Weights of a small transformer language model.
Size: 16 layers, width 160, 5 heads of 32 (1 for keys and values), 5.74M parameters.
Each number is 500 + 50 x the weight over its row's rms, rounded and kept within 0 to 999. Layers, rows and columns count from 0. Numbers have three digits each. The size before them is the row's rms in percent of the matrix's.

# down: layer 5 MLP down (transposed), 448x160, rms 0.0943, rows 62-116, columns 80-159
# gate: layer 5 MLP gate, 448x160, rms 0.0972, rows 63-116, columns 80-159
# up: layer 5 MLP up, 448x160, rms 0.0937, rows 63-116, columns 80-159
down62 101:500469416548431431528518618516498504470516532542514481510584505466500522451523418441410441479402463451530491535524516348477472501475557501549470565500476457446464493608522634531529476506545527531501481510525501461530476533462536595413475614
gate63 099:509489413475493477468519597485605502562457486446467497478531482534499432443530519519552534515589473535562495526463568530515462434464545528541509521363521434445504486536496489514455612552420489499494510457552558494486469519398489486438517581
up63 094:412563572564507497520615526503447409467471467429525577570448464480467592517551441420554539537637563494516504527487418448479525455455498514507474545387444516430420449531494429491444527524438504539562503573514434526484486499467451519474492503
down63 094:503446487490478520470377407482526526486480488567550587497535499468668564371556537462496493571576424483541450455388493363526514508444496453506529448566526491524490532439525533447540561504484489480445484541459429480432509405549525427404508508
gate64 103:474489503480503525447452508474585365578470399498405546465502472470438523480442476618426565512512454479525480483489533575459455595492490554416465535453554487493530450499544398488520494490462389494422473508612479463425515630532399503491522517
up64 103:516550499445542525462432617481580568499477439431441524490437470566451507472562523553367477474564562545584498463592410512538436526452471465460606399471524498470550562485537499496408460433521518515579456501520526584458475483514530547546495465
down64 101:497499588471435618525481510481437546427535486482520478524466429497499458542531572430508471540503476416485514501522507418474478537486557535513560421528453443491516446446478406496415508496567543432421532475516484471550542531430540500492447489
gate65 101:492488501486515534408454539485478630489537485525507536523535494517561476454520487467563469440542506460492634551489539580435520562427503481491611580487477497582502453533549417522562560512475425469408523570514484429399520491578540436535445480
up65 101:525517500521428521475438569471558587413590432530506565561391511502598503498397535474483456479478516474546544503477575472420454542459540629418590445519522472493493422584508477449416562457440503482478503479603494444626554556485525472540507471
down65 099:515503448575503467452422526475467577505440467426520508496478486579467493493518495487528421544472465532461508525539461399474481489449497437507488510582588492411489538409415586532521484544573494554497482507535489563476521469433491541459537543
gate66 101:540496555490575555507459479499458548556483587484451389477607502398474606493576511468453619517496523522501419453516497490530517501463500629467520501550489335548485473554414530488603490439552485521476524499480602531485410614517494483495570512
up66 092:503495495465512383509507556533627596500524477529469574431509483473545535503507455514401445403472490521507474451511447456385467580479504539552445438510579494478493428613440481454507541513542447474489507384491454538588471543464482483459501441
down66 093:498541519500498564533450479516463444482483506543533435595505552466430548497505481538516597464477470510498582481499529760650468479516519523406539517476454556545447518368563579505481441504463455473436422507441492481483528549567549615527535557
gate67 105:496526514497498527493419504460450414556490514498493504493564524465489562490488544476510534527426458471434478446539474552520373517494545540369547456497512507462520436561539456566458561563511455528535468472437505484506549422553570535526541590
up67 103:472358518545480514427473455495332521483521535500443498476446545522547518486472480520545473463455466502532530499551467535401520498531485498588489418437538535440542562510539538571494492439525517470496497482461481455531506474582435438600606501
down67 103:478506571470478474460540418515522552531475448511523546558512457527540473504600574492551480455512424487474490541365464333420535436533508440526545505435526522498544525525624685516542446446516645454538563551450471479519493444503564498532534503
gate68 102:498520550461565461496479500553538467492449521566488501447544520523590407489624505482461567567468478559487479495425504592416466550479558449410400432351552516532440418545540405442554502494501508558533467453471515451460500524465429455398514451
up68 104:462483456507481519495522520563544532516526463423516525607518513506555484403504485450546499499464507563392479508530527534444599411459554610375567526573566536540494474531567487435502421519561509500452445500460553478483425423535504530483497497
down68 105:527473543479602468451541479495448510494482581569491548433426425551587515518575436449536406615588490528539532514479552743505468493510518479498477551586485552526496390503482382463478476536511512530411416533561491452437488499548513503482508485
gate69 101:497523553529541536561478582517449574525548511612543507540463516445546448541464487478476511500570544514530465494539386477515515484525492456539437435395595537552572475510461468454463443491500506501435493435501514574577577585498427465484500515
up69 101:563474569601570404548569481436450493517433551570464457509502482488512443556521518426515398460538460494527507541547556575528502556484485512489526526471559555626586442484454454547523509459464538564554443455571403471511556449512476562505423412
down69 104:484512396453442500485478493574524482547445455529537482510595472506489471378500502460516436435449520462577454497416558318481444523559473447507528504520522433445448461421460739520548505504499462504507584482459513387428492528482466427526472547
gate70 096:472460476547458497442543550444454494492485563488508555439417504524531492474606486531474430531514511439486561524485435556577471494423532476515531554413617418477490447434574473467519489529544552549516446542555506545459595477487446557560498472
up70 091:467448573554537491461443453476486522514471471502508453581540468527497593470519448381588513461488561534458526444439519429489518430539503510471597538461399485428579519502451473523563471542449452506464488557534561475508499493490444428519513534
down70 094:478539520554512519595482481504486470500481539460449455605463499467574474504504435532583496482532508580449469445495455378542554496537519431489520512495485479526517441457418478451445486492517502558510557492496517471549559621399434522436525452
gate71 105:431514569605503491470471515424535526640445564607539500524498468490577576564544531517523473458536466473560492477485485538522509551460409489559518424538456479553498500529425468608439512549443417461460576438560517447468566454470498450501468498
up71 107:440539509532554572542590444486454610523509504498490463507474420506448496524582465565525526546472566638398526536441504451470504551487496509489539518481556577528541541406474469446550514483552544496482565481504488508522500533452459534473478598
down71 104:481490529564464412525607515554460467443390520532431518548386517469495504481431499493545566452524529395588501526434553587498477445518498491418470478485551544526483546541566577443475538417462602509499368509535547497499535452530501527558452473
gate72 100:484471468539498534498565462600536504489513538524565475444530555376490419572512516453465437673381484573439466454551483540534441533483535502467506431478519505527545527470482412489445494510464513511521492376519449511439489599376515480426500435
up72 100:492474453537585540419572412518543502482584486533507500557578491557415514454457534432463492551500401508472518459545536524498380506495548535482436499489459452511530442486429445483535577392441484519432509494472517423483506426483434443497488420
down72 096:632530495465483511506470515496539474513544405487468541493550495562573486517558427431496457486534522369504478449538442515468471466479445512407550511446550480488518504604533523505412432476465498525482481500500404588390532489516441526534534487
gate73 108:499498556536569592458439628539451459515534490510583523559555524471544492521502519547526425514439448366499589449578558558576440539498539523566456459520588487460646518522469400486479553537459528602519521493479462478429504491471500368541526502
up73 096:507457475556483523421513453473536509499581463521458464534412483491492488534464505449449487355574475524488412497518520521497515449491541516530465565418487477555484563525427486447498526485481529455474457530617461547575492437480446505469546496
down73 096:579564469685489533476487479460550522510577480554535474450480532467507502560436406439484504525486573400488477524446565498423414501477505565518430525440512472431456520565518406532513499462537456551567535566581514496552515512407551499587498522
gate74 096:438548494460471584521520548429410442534533463554516553494577557445552521508527556486554496578464490619445438422464486485497583455509457525445543517536517537537475508541523502395431555405445505529595404497507545530466435460481524539373562536
up74 099:536527396583503543370419520488488478507549524545464487475485508486493490501485492574617479409565450453514526520537589530564507495543473439441538455491491616495444414489488535563479555601468546512479441540564530454505503506472463475425541553
down74 099:525447549516534531516528527413475490444511508514382498492542503439462541442510480458514465537468462490482508372453470736410531566496500521488487533555472515480523522567514512545525602487494480403476436579468458594482497522630498430477500441
gate75 100:511413453584554598459617496528508579474533487585472567484592556474476464453486473410393389452487460471444580442510494520424512516419534581556463474487527468498528460533507421407505506508534494524449475401525563421542580509449541486507432472
up75 102:512506405491539544524556455497458514433422472587589448519524408478521509497515434477557562576488486479553490490480602484480508473461487428513544605524448517431485427502528510452451488486554518506590357558465495409509505435423565447567415471
down75 102:474543519602527482506518484474441561443487468472565462416514502414543505461527526461474628482431551491481451432495516434480441502507466438464415492574562595551535500497563533437534494507522504502479516495595505545473539364637467469505543411
gate76 098:436513482548621541351502503512485497555459437500510511555491501368439499428594489542532447515513519522560570548542507544590522540516438545616507399409480481481483444505465499573568475508541429443448510533454436502474416502432579472474494605
up76 102:470578455451494474515523439534463525508506504502484599493515427508485489500510464534508495504506553483544510479452446492522502496494534485532531567542426494384453623485470511585484480435611546424527485487450492578436531543475542443519500481
down76 104:567459539495490482501543506472518466498499512464541399540504495493476442482437580577533566437502433538457466477478492606479434536505403470527488493444448512457502509504443382473490547543487435537461580520387482411481491622528502569494473482
gate77 095:416559461452450494508522592535573487491544472542470548452434457460510340502582553479505473633494447533424539494454462526497476484520541471429526458540484482507505508517470509503459517557543549540406486476450576439452488474434449497568584554
up77 091:433496559476511448505449561511518596450556520468493535542469550483649466528488396591474503503563539493536509497536558587475485549535562471444417519507458571457474492477489539452515454546550409467503472563530504556427458437447518518452500416
down77 092:469464451495452474488470608484531452551502536488612585581445491545519474535466598480462388616540527575529592436463526611557523485583485465521476535493442610549537522512557501518542464518532484561471492633496513541432499496543418476501495448
gate78 099:503545568439564513451456585451453504452573479535578550462578580439457544537473569564456472497439465462494498511406522509475451442509465466484568483545477439485464519492473453496484408549522442574509479462531531489477481483489415342490459504
up78 101:429484465564478484536535502468490451542578512487449454523604558468627538555497489428511537435501433513486519427485482568541457523480383562485460497552552539539489456451521496611480504436447500467347576544480460501469434545558496500539485496
down78 106:556461418479516452482429462522507499468461557552489468413452547498480535511518539515450504469459485442464446515439495407442475452517542487566526440507430472523543449500550569556502506532508525520480427516534524471453550503482541403403582495
gate79 102:471510481555563518565484458413528541471463447467501515552515511400519437516617506502516513558482509454490528468489453431478534458452467519517520479490560447585519418530533531527389522461497420536426484459529552471480488598440477514557432574
up79 107:548513554430441539518459499497497478498498488495474480393479430553486534495487434536587486457556540440497499609406520514498501502428503516494383464424551527601486576527528518487611521404423543461472450567501522615468509453561525557504511476
down79 106:529439435478575536441531503517455539475523507516433492556519483401515486519462480528436508528525523586508540461433568373545454440541491477532553419511423396488496485492425685572509437451515415549498431460498567488514579591475518533537531489
gate80 092:523428514460450486411523486442390567367516465475492599466455539401560606569491486529469451455472516488430561416368444547393466548540490506531498497640465464512516534463487504547491589527538486467534434560444436495445456469492485481525454549
up80 095:541446552437537496558574471455482471479464527609580513458537454545497408428496517516505401486559534545492424529496544465384505412485522503464511577578491458514526550530410615490451518455518587477508480536469508520552434436504558557508443486
down80 098:497534470455533507523449525495542539552521492501519520520489487540483463538536570487530589388472419492545548518475618627597501416542542480570479427427511451473573541469579604481383471461474571568455517497555571597550559458456576544461451484
gate81 099:480455560569517532493380580524436532523498519534470445445466444489488459498475461459437560582491556528462588484439532472460426549559585484558505471594543521432550545471463483462475570447403482652497527507485413549407532544487465437633514463
up81 096:438467526505567420522499453469501512525569546521573471367593508414473476398433441534489462474405379464483502448539549457513603510519533450498520468455563485440489461517510476481560492618384419479496507527540422444452497600434411434481540521
down81 094:499499503474429461536464468552339568382499452556518481574541481481513528576467445498538584498471523566491608584490540574412470469626477443424524512489515512545518542499494521565386413484508504539572469540526399457467491447513498497456457501
gate82 099:472517386458528511385584566552481462491481543521520506482572566461636508550494519491431519476480495502539445458477465499534471532520527473578536437493603392472490413521484512459489549604382398525466398464473471431564591503471495454536579472
up82 100:467445546402464467485497416509489500616531462537437409429463401522600469559500607560546396490513423552510554536501511558501590452472477527384466475523501530620455472481510514507561502503543547472538498399529555510490482490570461415407476449
down82 100:549567447601523542474485521469552432486603522489513566563526444489524431500522516443462417543451434538408483493550551662548455510475540512570538451515571527492506504451540510479536517505546460496466509517524530472438542575435525506502546551
gate83 100:486503584511464588490450468476540517496479432532505551537518596471524484409525432506445472444503514411432460523476412537515420516457468477447519455558526429555450521566396446547439566507501510428473450523540510461438502369441593500489555415
up83 097:545545488516477520510430449406398424457473501548554497523558520509530453486563462566641565544447488415525481394509480441473425485483597479509547494542591513475541454494424503511516542512455488565489622467497542536528513471484456545543546509
down83 096:432480548517499452552595510554491411439602436523465489500398530465472529432491514516435481495499444576442544427486530382475468592421443559488462483447478482480428509572488538545493518498503506470547526545436499578616527494577500454538545480
gate84 099:596451466508467543533421533476502523530526611540467539550499560590505475579560545513493489472390527458573539519432505492487504516454542511458382550546464546491386374488496453552536493459518481468515514481538551470519423478508623527560487560
up84 106:532512443536406588508538561491514468388481521497463583495460528520509491473552482570451520547503448460423498496416548432525566542514534473525565613501421530479543564526462565587538492407438506487581551471501449511412423474470535650517416539
down84 104:580549514462471498445583474596484577516529522532540549536535395455539438529481456575582505424473463559428480392475526343470544463550594459494490524511455467490406457445543480447462549527466607580560396499494477529456527532437507467549419517
gate85 094:504500499528525478534537494504452478453461476548490527476623439505408576472448517442477491584480502456536523422604440462408523502512367587508611598518502546488501529456471447464506504516478591558549534457570482439539464499456410479528495484
up85 098:516528520468511538529384461482478502438457513523563498444493531527561467556463470472593489591427554445463543547565474565468500437516465467497474548520442514568477515475547516478517327485535481537550516496511515420524401389564506528576488477
down85 099:500545460506506564466597523478511485581544484479379483517419503478524492481497492560548473488537459545485425516502520142647527496447525447547518447483541549483519507474526484479468576533448459525510479452470474563478508565495499524503512525
gate86 109:550490497507557519533477543446439496523516582573526527551499516483501425552538448483495540585487485528464521472461420438460442499515519585538501465525505375477479495512404510485507469458515500596471584519456473449594514570391443505585548550
up86 099:411521496477481406639508467474511504524476433500519452496504535526510414502523534517587504581510425560466402509478576530580567511542525542538517451528493493553462426458514411454481567403428492475502418515506559458490504366516535547532482404
down86 109:492512508555459509450544501525534522450498455472546527479488573456559589498495505475481475502517519433513553473501434157511444458467444498474521521422514535552529470580513682491471487506529518494515514504496464492504523527534510495435486526
gate87 095:641487419487506443503449490468541588458550503531481562434490499568462532619434473453452512530517569537515493505542495512406511495451485598437527555522494571438535402470477513551469578506466446463512501496493535504415425577484427458472498575
up87 093:530517507518471499431501497561526547523498474435497525501499528443480466437570615515504549427499412471489524543441492495628478467487519505495554388414457432610512438498510514473490406460487578535447526504459610532449375515521465476451508489
down87 094:461488528513444512501560578410557512502486518583501472416527494420470465525572425545579563550553544523537490563456509391448480492455487482554616452457536550505518510486499503458543548521500359457482429476531509508538441605467585505522480497
gate88 102:580451447559375440432480513489483486469443569526496595465459579470549485482484537512479464598462445467451537414450372521549469548451448509545476529496480529526459454477435537425478458461471532523501499461501402521573550466502570528537552510
up88 100:530482412482540577517411524469626482436435572492478526497492622544573500520524440552618319564464404494411551530564513489574493503471456471521437480501440496501483549485520491463501525469581568535545453541513425483594476517539586551597508436
down88 103:512466541521482498492551452490472528553485487500487516473506531496421534580565626491608551295514468497432495509462562255504504487461442503501479518465485535484554531489613722500420513539520449492497517540546534466532471380528521502507464481
gate89 097:486511562495584488519493544512540477424513562505467612536520585450520536519487516484623500532527491415437511556511396531524605554473417545463443460441539557371517521457476408517484510534569523504425491480479462441404480535519560526562521545
up89 097:488455520556449502563562540443636522457559564494537441452458458472497492514483532445491421590606518498497507525508542445425437499560461525571495538441507512485468563454487518455423480482570586526499460509467577417416548551494565461487499546
down89 098:432472464529515487563569455422476555575478471466486459453479522468381583500526606504472599542529525543547511510500470549472541422512526501428463421564488474507517452455497357583476480548492549524421428563427483536503532427516533510411514498
gate90 098:464557434501482565610529502457429553471495390493556575557453553491461563425457482525498491466400475553505433522432531531505513474489508567495368540495521428517484544518525485415451527468520519584483506509565543517414384507509572490495493480
up90 099:524396472530516552536527433560463529554433482546501460459427493498545537445482506495511569493490585478415471584462434576483500516468497515555612382441569593575489496504570497616431507448405422531450551455448522541453516462574570520536446532
down90 102:565432520524498515494381466497530543548536483457578483479512479568493524485506526455568540503426573494513483478506449289551435482446457466491483483504546452518427444500497578499546469535456510471553464516447418403588491429524413544477518493
gate91 092:441454447562489478536514425525533419445507440507481656557542567491421550465428548551405430510502420501503545505531544505471507558441501580482551441547407532516476468464599500475479495521509605520497553476509452482524538488514522530596563483
up91 098:631538513399503408554487555540536523510447486492511495481522473506442406537524449489490554551473495478516557440489426481446478568438546465435445543487484481469432525420433510466499461433517496496487466550478531520574382592458446474518423536
down91 097:424435595524498504522514470492524539525542436522449526464457478446459561500556518449510560550455512456515479508570611343464462512486518533453522482503456501537483575546469555471410533490516377544535506576487502486496598440498492470591496485
gate92 103:537543459479566557477473516472441522553547566470460550579528550390444402471564459548581557514507455533494500495480454569612501470425515539513476485452557459461485513475436377463486524510564450455469540457503582583452543504442364485551482570
up92 104:467543542510566523487579413441514413512412562491516462408557536526542568499452563554540517418415576492479451515455580503448517629489448510505534472481445498524507463592366536462549553444514463499496591413495461559573518507450523508481526520
down92 101:492500513463453459482557603558523438498443402393451506486461510483533500516462513511546541617345539491515552550547458506563374487456492504478576500420504466555549511562525473442504492494408483602376468475526459533418519486489491493472494396
gate93 096:485366509553414515471474516582510478526539515385493598396512544530539438546445467580460537600420369514486508531515554541530518522448519449482530446607517524588473438554553473485450513527567503463460520533483445548494501561466453412620499530
up93 096:472545506492524479502488434499486415499588538475466465419546413575554533479449482469452475467548490535500514476465514436443593476588487557443478494538446529562643533500489548433469433569543518528435525497570589476541545529499498355491576541
down93 098:434470457570429557529552406568467521456505506413590447476504387474488478479431443453606432483470564530423578586495512431480465517533461565496461545397412496527504602537546511482512512569479382489484568435541517501462533491486483490531444560
gate94 106:587587510549452582611479377494435484530475556452433516515509577444527422495523445543488536601466508496484526431412506549495518629441485472500502430539489424564465556509459436473468442545574455475527503473547511404539489592477470561478451503
up94 097:475521565488429546535554512399469494459465516515537521532469512539338445540606474485524448572511522499461494553512513525502582522531428493406529539464354616535497520535493486467528560631532493517462433511536579557465522422434503564517438510
down94 101:486481513392504495539529499474531562545490436524580524481477481485411534515515504523485435464540484547464481537562427251441472437463449501525457482495525501519500483579482575503511506509520533544447446529509499525546595469553518569504569550
gate95 098:516518492513464525612502532544421530505463516571471487515554492481553472547479519419528511468458498544500483519521532588460404505525583602537530492421526442489400574454430452411451510574458596465503458478562569474512503468503523415486487472
up95 101:436449525471558575532507520420487549530597560501510492541487453531582525507611581401453527455408556388441510467425526504474538532456549489486481470491555488580486520504563471481452507513469419426499472561540521450534416541450508541436506560
down95 100:556467497468527442529490533515465458362518512538521394548515505384481513494466514433573489528460538531554488524500456580499457511508518452428450546487538499457503508376519431410502547523417551409564506546450490545524557503479453505540442498
gate96 099:544498519580479494465526537511485471369472587595563509454524453437501456451494493455503470506435531441448562425482449580531375558428473527476553579499603492588497543477476441529612534506530530465476501497511502477534469521425495503507523480
up96 104:534626439539482486532520488517371445512568442547542517484567459491533564472455557519491515482510486470462569493515439520504522495480415546423496485503495453427516636584427517525485566476502469467524441473531462601473597541546574557506534453
down96 104:478558488549569422445549457537557490473523471464570486425455498430431475531598472561455607519552575498454478578604436387520472473458470435537495615528579556496523552596471607484519539515530583514497470577476499390497481488529436498514504573
gate97 102:400580530512525626580509477478516400461485551559537521528491423466470493449544487488532618452511596455556446508532462562567585536557484490548536425407429481458398479436472464506446478544411466486500499465487527443452498519481496425453483519
up97 095:462493497513527472501507454552540408483438570478466429371584452539422531527478455422491462451545507446385467548489447567534437509460514439477459463475515507471528493516565506482557516529413542493522584555433457446448498535489547543482539457
down97 095:533499519498460509554511513416384507503474519513518515552414460470465555466409452472533490521541472492586616504494437403542600421487584531450467469457449452502469492474443436493432508399545550471512458514473508635458527516493580398492531486
gate98 103:426487508486531506532458506475510499446528487555517479526528550501409532430479479423409521520486468648457501518472453533514515411526591613558448440455530550489567441426510448529539506408441462474460440471591568444382491534556461464509507479
up98 100:497478566393456606551400392531491412512487547440556503578532460510496619516431546426453516521437510585449478475396485487560473440533468525518489435482500440528463564509473530442577461538482428537442487614457400528460427436442436529487446519
down98 099:484509519444469500522459482450586493543490502520337532508477483435412486541588536435458481464517471475506528521526568467449502452518538435471460606559526472455555521575556515493515498481506485470495518581421392462484593402481550486515492586
gate99 104:455478527528541514442562410453572531500469526446346546521452437427439477440598490500502527487540529525534443463593558595551503478477482545483477471541552465525447457523528384414465449484541414485394549580536561439493505548479553618522507501
up99 101:561447544401504455584473532469424495538485511569453482404578492617514559535507462435542481514465513534452454467478499547441597549464516487514368469516525398530564511459440477521455522484420480497464509478378415455502512506436488522524465418
down99 101:434460491519471508459571470460489479451584496623428441470408562469453467443524446547458504520414537517444409438447450605410471500443451463466593512551456456572535501453462414456459468478522451455515500419560482547475508508498503521448503471
gate100 101:473492535508507551410557468539514512595545503501569538510496571437482482546556580558567483550498491481429570559437390546507511566502556546584536503499486449503431536523583472548608599503518421483499419496507583556472570510524531546466361536
up100 100:567442416449507421452403502540534560444557502415370492430493402532459508452515465445487571546517487517533490446593470529518522526483502447501550518439530506514478435479509466609434477505532476479461498552544446462464425556550525571507576478
down100 101:542509427508451455507422465549526546430486479598581534576546572471531548496559515491540431424524451415379490432512452582481492522527582499486494529424510523454523542498426465543490490528431378445545474477523460543536429540429512456493510561
gate101 098:456503510536394588491477587545479486611479523451524455531601479508545538523538525503498460518464425615453595537440572508475533511508533502479590403458466488505518449456565470538488474497535436496566538554541473512467549563527481508591494618
up101 095:538537457477431438439491546479609449523497427493480668533520557442516637579492484528427413574493510480589575452525513493497450444572553482496544519566460431413539441489552445441593487503620526455491456553471503501509503639470499550516475516
down101 095:512478456537465525436523493532540535516443479497536487502590485527476507483527599540453492463615422541545459475480570540489477627472409600396586421511476512481484477451524453512481485497497506471498554527448492558529559587467446452485556539
gate102 101:424514511583543526456517540563520522613514454514442517506527475446490514476589492428444549498459497457459485517526586510537494459507505554498445542367488472431484586500648432587484559512533467500422477522557463422506459523549476591455490441
up102 102:478530452459646413456466643552518522450562490500457589445525502444468518561453432508578508487519485484487457431523562508544484532590454419474479445495451574588528519456516438524532477554557516518483467505419458507426569516528500467462379544
down102 100:469367494505573549444430542561429499471440477553456451480485503480443467478457579572379468515528491480523474485522605454501504513513601577533492503433536518435551451400538468590466518622443496554460476579558470465478440502501501514590495480
gate103 105:499522520467508403546442513513447531542534512489445584568520562473520476537599423565515441525494496500504548511460551485578439618430520467549432519537540497410559513513540454461508537556494464444566463540616364511525506435530560452450494516
up103 094:542548509536561518442637514534516472516452504581502471546472550540522474509507524429391428460546514563515470538526461539489573520511537488497481466458502525486571533446426465423575502416541508618540510469501545496453600490560412497558549500
down103 096:484479508560519433541570529498477496501487498554520534432570509536560452492471382520516457546472429507554426512483455735529564525574565495514423424477471501418417443453527447455448518363463393543492494535472500534411476492473460466524521509
gate104 111:515503434584448465497506532491481554486556548485348421510555528455538476464525523546515495591479463524464470461504492587481548575465517500494514499518491452439457411440577362523526419493504452553487463566503530481454483471509476433539469552
up104 104:503527475430483477546461565473424559564535474507551485514452372573388469482468465512505441535572564568528550527516505474559465481555452545474541489514482474430525564489461433504463482452523522554624520499449395538519496530502457469575533486
down104 103:486547520486502446499467466452421498499615488393551503516539495553460420613442594483473584631469592485427524505469502522550467443508446459508569490501444529443562454473512411434463553509506520449579565496356491530542588443513420545567407553
gate105 095:456521487488501572469543470638631499516539444529480453538470477477526482413527438539524473478479484458564570546514513509582504524522503480531411449499530387567447577428525417438471585425452480528428426432534531500531496518504402559490586494
up105 096:429486564515565536513482405483449489496464471540537465479551517411441537495497519600581489404488567526514489371532465552565484560548512544424463453521540461500577561552596515525482521514484487551525484481536509423453417537518522483416527548
down105 100:534558637497520540507432582454495422460524536500539546422534454552601556402520515529580485429521417557522482537557474665534508479474467441504491582538521519465470562477498470533477482491568437523524524512535458468527438471514472473484444510
gate106 103:466587439528467395487450503551394524466556467515442495540540500560494450514443407583538568531561438476636431503549469512483508575454460498540520503529501452433513540519440467452531465516453566448431574470431536576587569552493499512514591525
up106 097:417430333534480464568469499557560508469520417485570452627568493466510468463541524460525478479529556548476471441490584508435526474360466393524459529470461561386507475467474449557483505542526452465489476485443421456469522549575558402524513519
down106 102:508597673461487554488526495501489539501528495473497536402477539500462559511461635514529554575534476488548532469462455653419482532554461527430488540496522442479491510517536409469541497491473472481526478559479478531534529667461434509519464497
gate107 104:406507498566517497481599487534370480553537480420413555449545432445564471505459539539525440530486459443474463438397461526563372543540507508411536591482547440527448491513460478572455592537451448570559494445472535450517525457445543488434610531
up107 104:571563577470404520552457462492510407431468465485474491435508526619491533474530511474445562482553493490417543510534479441557460479508410575427495476487417528381556367515579535562482514545578493475487524577530416563482456445567516584512567468
down107 101:483505576454510558436429563507454486464508431450564530358464464439603547514511529524540487518526541453553616575437412462497557520449556486507534488396493559522544514618615527590450553507517465442532542542491507462530493503451525569544480518
gate108 100:473526479473476554551538464457536494491418483553457566513475478445495526478500512463426383541609484493513581507496504586508448522475553449469451425420498455499481478461484404457513520574553510464441471514505383520567497480444444569531510507
up108 096:491488502596437594505421481517590492484659460416481478543443500505553460500508450397475528434561457490556432524531535524445504370503513541520517536494448483537500528538443526509502523541441499541519482547497525521466580530502495481473498536
down108 098:535453454585544563510502535526545474564477501471483469556532465474502506533514520441531454431492480551531471453484491696583499427553522490553506456574522486509516451502452438502507493529446540575506468513500500540525495486456477493536490584
gate109 092:521508593433525466488579534502451457485455508499511480522480604455521515474493543529557469518506534474492432475500511532569474456548367402637656497558509398525497600466509560471583498529554515548540530464517476471489467449498488495432507617
up109 097:499632480487549499467413473536418386617492470668537520485529556504459537548516496479497532514426418495582460433477506491475503540502541520567466460530440508511546491471475476569502531435488506472555572587486492510506490421436472471535560443
down109 098:544393495474464509542593533441494506374488572465501526516491467511547504430411538503432405578542572562498506522548445467523559591506490575519537527480577496529492486452445515503432505531539573465547583431412522482440506548505465513467425510
gate110 097:538474419513442482568538460488546424506478507533394516433472463513518507582450494513462534490494423468440491436405388512440556552411358448544458531475510523558551442554520483504537462489551501483487499400486487477406441423516481417489456471
up110 099:512455576439558491585573498554454561589449449487552402521548455469516521487479439540445447520503543518545491618514533442556397589551635459472551522518405510520474435442461541424564517358456525459464551507480602566500500554517543488466482512
down110 104:545535465485477458446452629483541521545528498501539506505494515445465505472500469447566489677498603526499429492508497242542435480526517477482503442515569522518489539531498408528504492540424523468575427620549509488528476581488542524536554514
gate111 102:558512467504490503532369515489437498424560427482478564432543598554453456476532504541466501532576496424459475425569652565512440533499531535469523524519426482458489469480512426468524544461468524470520425543511491435488454450547503506550497524
up111 096:472522540556564503530587480429504443576522499489448461571485471432568513516482459538472627514496482459481435480513527505544531575409458483573448467534484581549570511559579488474487616407435451492502442477513534488442509367499506425492456448
down111 096:574528509572478422478545541529458424472527450554489551572576478502578439523494507480498529569510508395430430494460585580501459529547516523482538468472543477501579516481499347581473438461483404451500537562371467525532516471423516525474546429
gate112 103:521552431514425508538483565487446388476424541452522491452445467651587512464444457597491498597441413492531509484543489535480447546496548475495436552563570453526477425441479500515577445489541564493500501410471483549515518457465505482460501548
up112 094:480388417538470446485529507573492497649495395484513497512539484498499469506546619423474560449512543462518520522527484505443599384526485546550505524436469605449506443499477538494515496496464527581512480482515510579537495469503501510453413535
down112 092:514551552565526558525488430458524418465431514456470516527471567536475426473522518543545475612440549522531386517474558599430473542513525409454560547462560429493494466520542454487521516447474406445479493455519477318543428564447473430483507411
gate113 100:538541513486483590509491445493478470540503612464486481486494504448484461482469558526583444522519513413414467510518552622540480523475520461459535512555446536469514332534493475515475470550530629449491502507539500489453446361429434492638474513
up113 098:408467430425410538482483538471552482525550503461549588613467597531507494451489432455524453579429453521488454548510451614468519452541515450472514529491506548452481500425566554503487510582530449511536499581497464548537494510495464444571444515
down113 117:504522488537479522482496489491454511490502494554594515485508513505501494492520505530492455399496522483483524466506506917494454509527535529528527487539529542498504489449473555536455494505517479512504470520530516476545506471530499495513536532
gate114 101:547493509527568611520466538434554448479556487466577519605481501450526500589447580497519501539431514393480567487527529542524547490488485475408542529521564432510480534465453428458562484492513497494529524476548467447483599494570496587536591529
up114 101:478494467572443451456463511415569451452446450499494510508561522478391507513546565469538526506498640428549549485532566585485516504628472582470551612567521578420450434541493454457453487578485436492439509424523469443496488469504558517618471522
down114 099:503508486480438536607472535458547446442390423454561499506517464422499525541490549516576485529476550421486560494496488633605527486530543614555534558572562517525421570529458513493526439539525477479478450512432442498434528469411439511556521351
gate115 093:467554504459514471512516475576544571508520484497536506494426563456502600569557517494409558415518550528450491432514514504438529540496421543442534490526556444562523489574568496521610474536527613444554517531551517409506376574518459469479419516
up115 101:463535477439536600582515485534496513575476541520478538417530449551433549593512574485407537588642466540537488417432520488474496441563489505400465503476480540432483474484431504517558381509491483553502453497504455528488522560475607541617469552
down115 099:507631545439544491582592456529473521490460484428577466520491600560494528545525509475492537482546472563448470481509522573527597494398513498446597496541580492556538392541540472448561480565551580456507559475519462519551425470534432530555430575
gate116 093:442569468514480531610542577552517543555446534506511411574629543484543524485539401454474517466481407575472445423418498490514477417513459500512396531441465493461460479525530509458474471483445478600505570437532474416484423558459445578504543535
up116 095:553477512462468560510568450538439427466534475508482461431612455475400486466468519455502509445437431548516577420470439523543406446475467488518515519526457472563524444568552599455538473456551507521491570457406512551513402531544450403406432481
down116 093:557483504544523481485533492479553414430457470466541588471538582530429519477577543498396469551553536454581531499582502448499501524505574527534575535542646525485518482472568527478531566529497458501483471540514538506539576462511478505519566536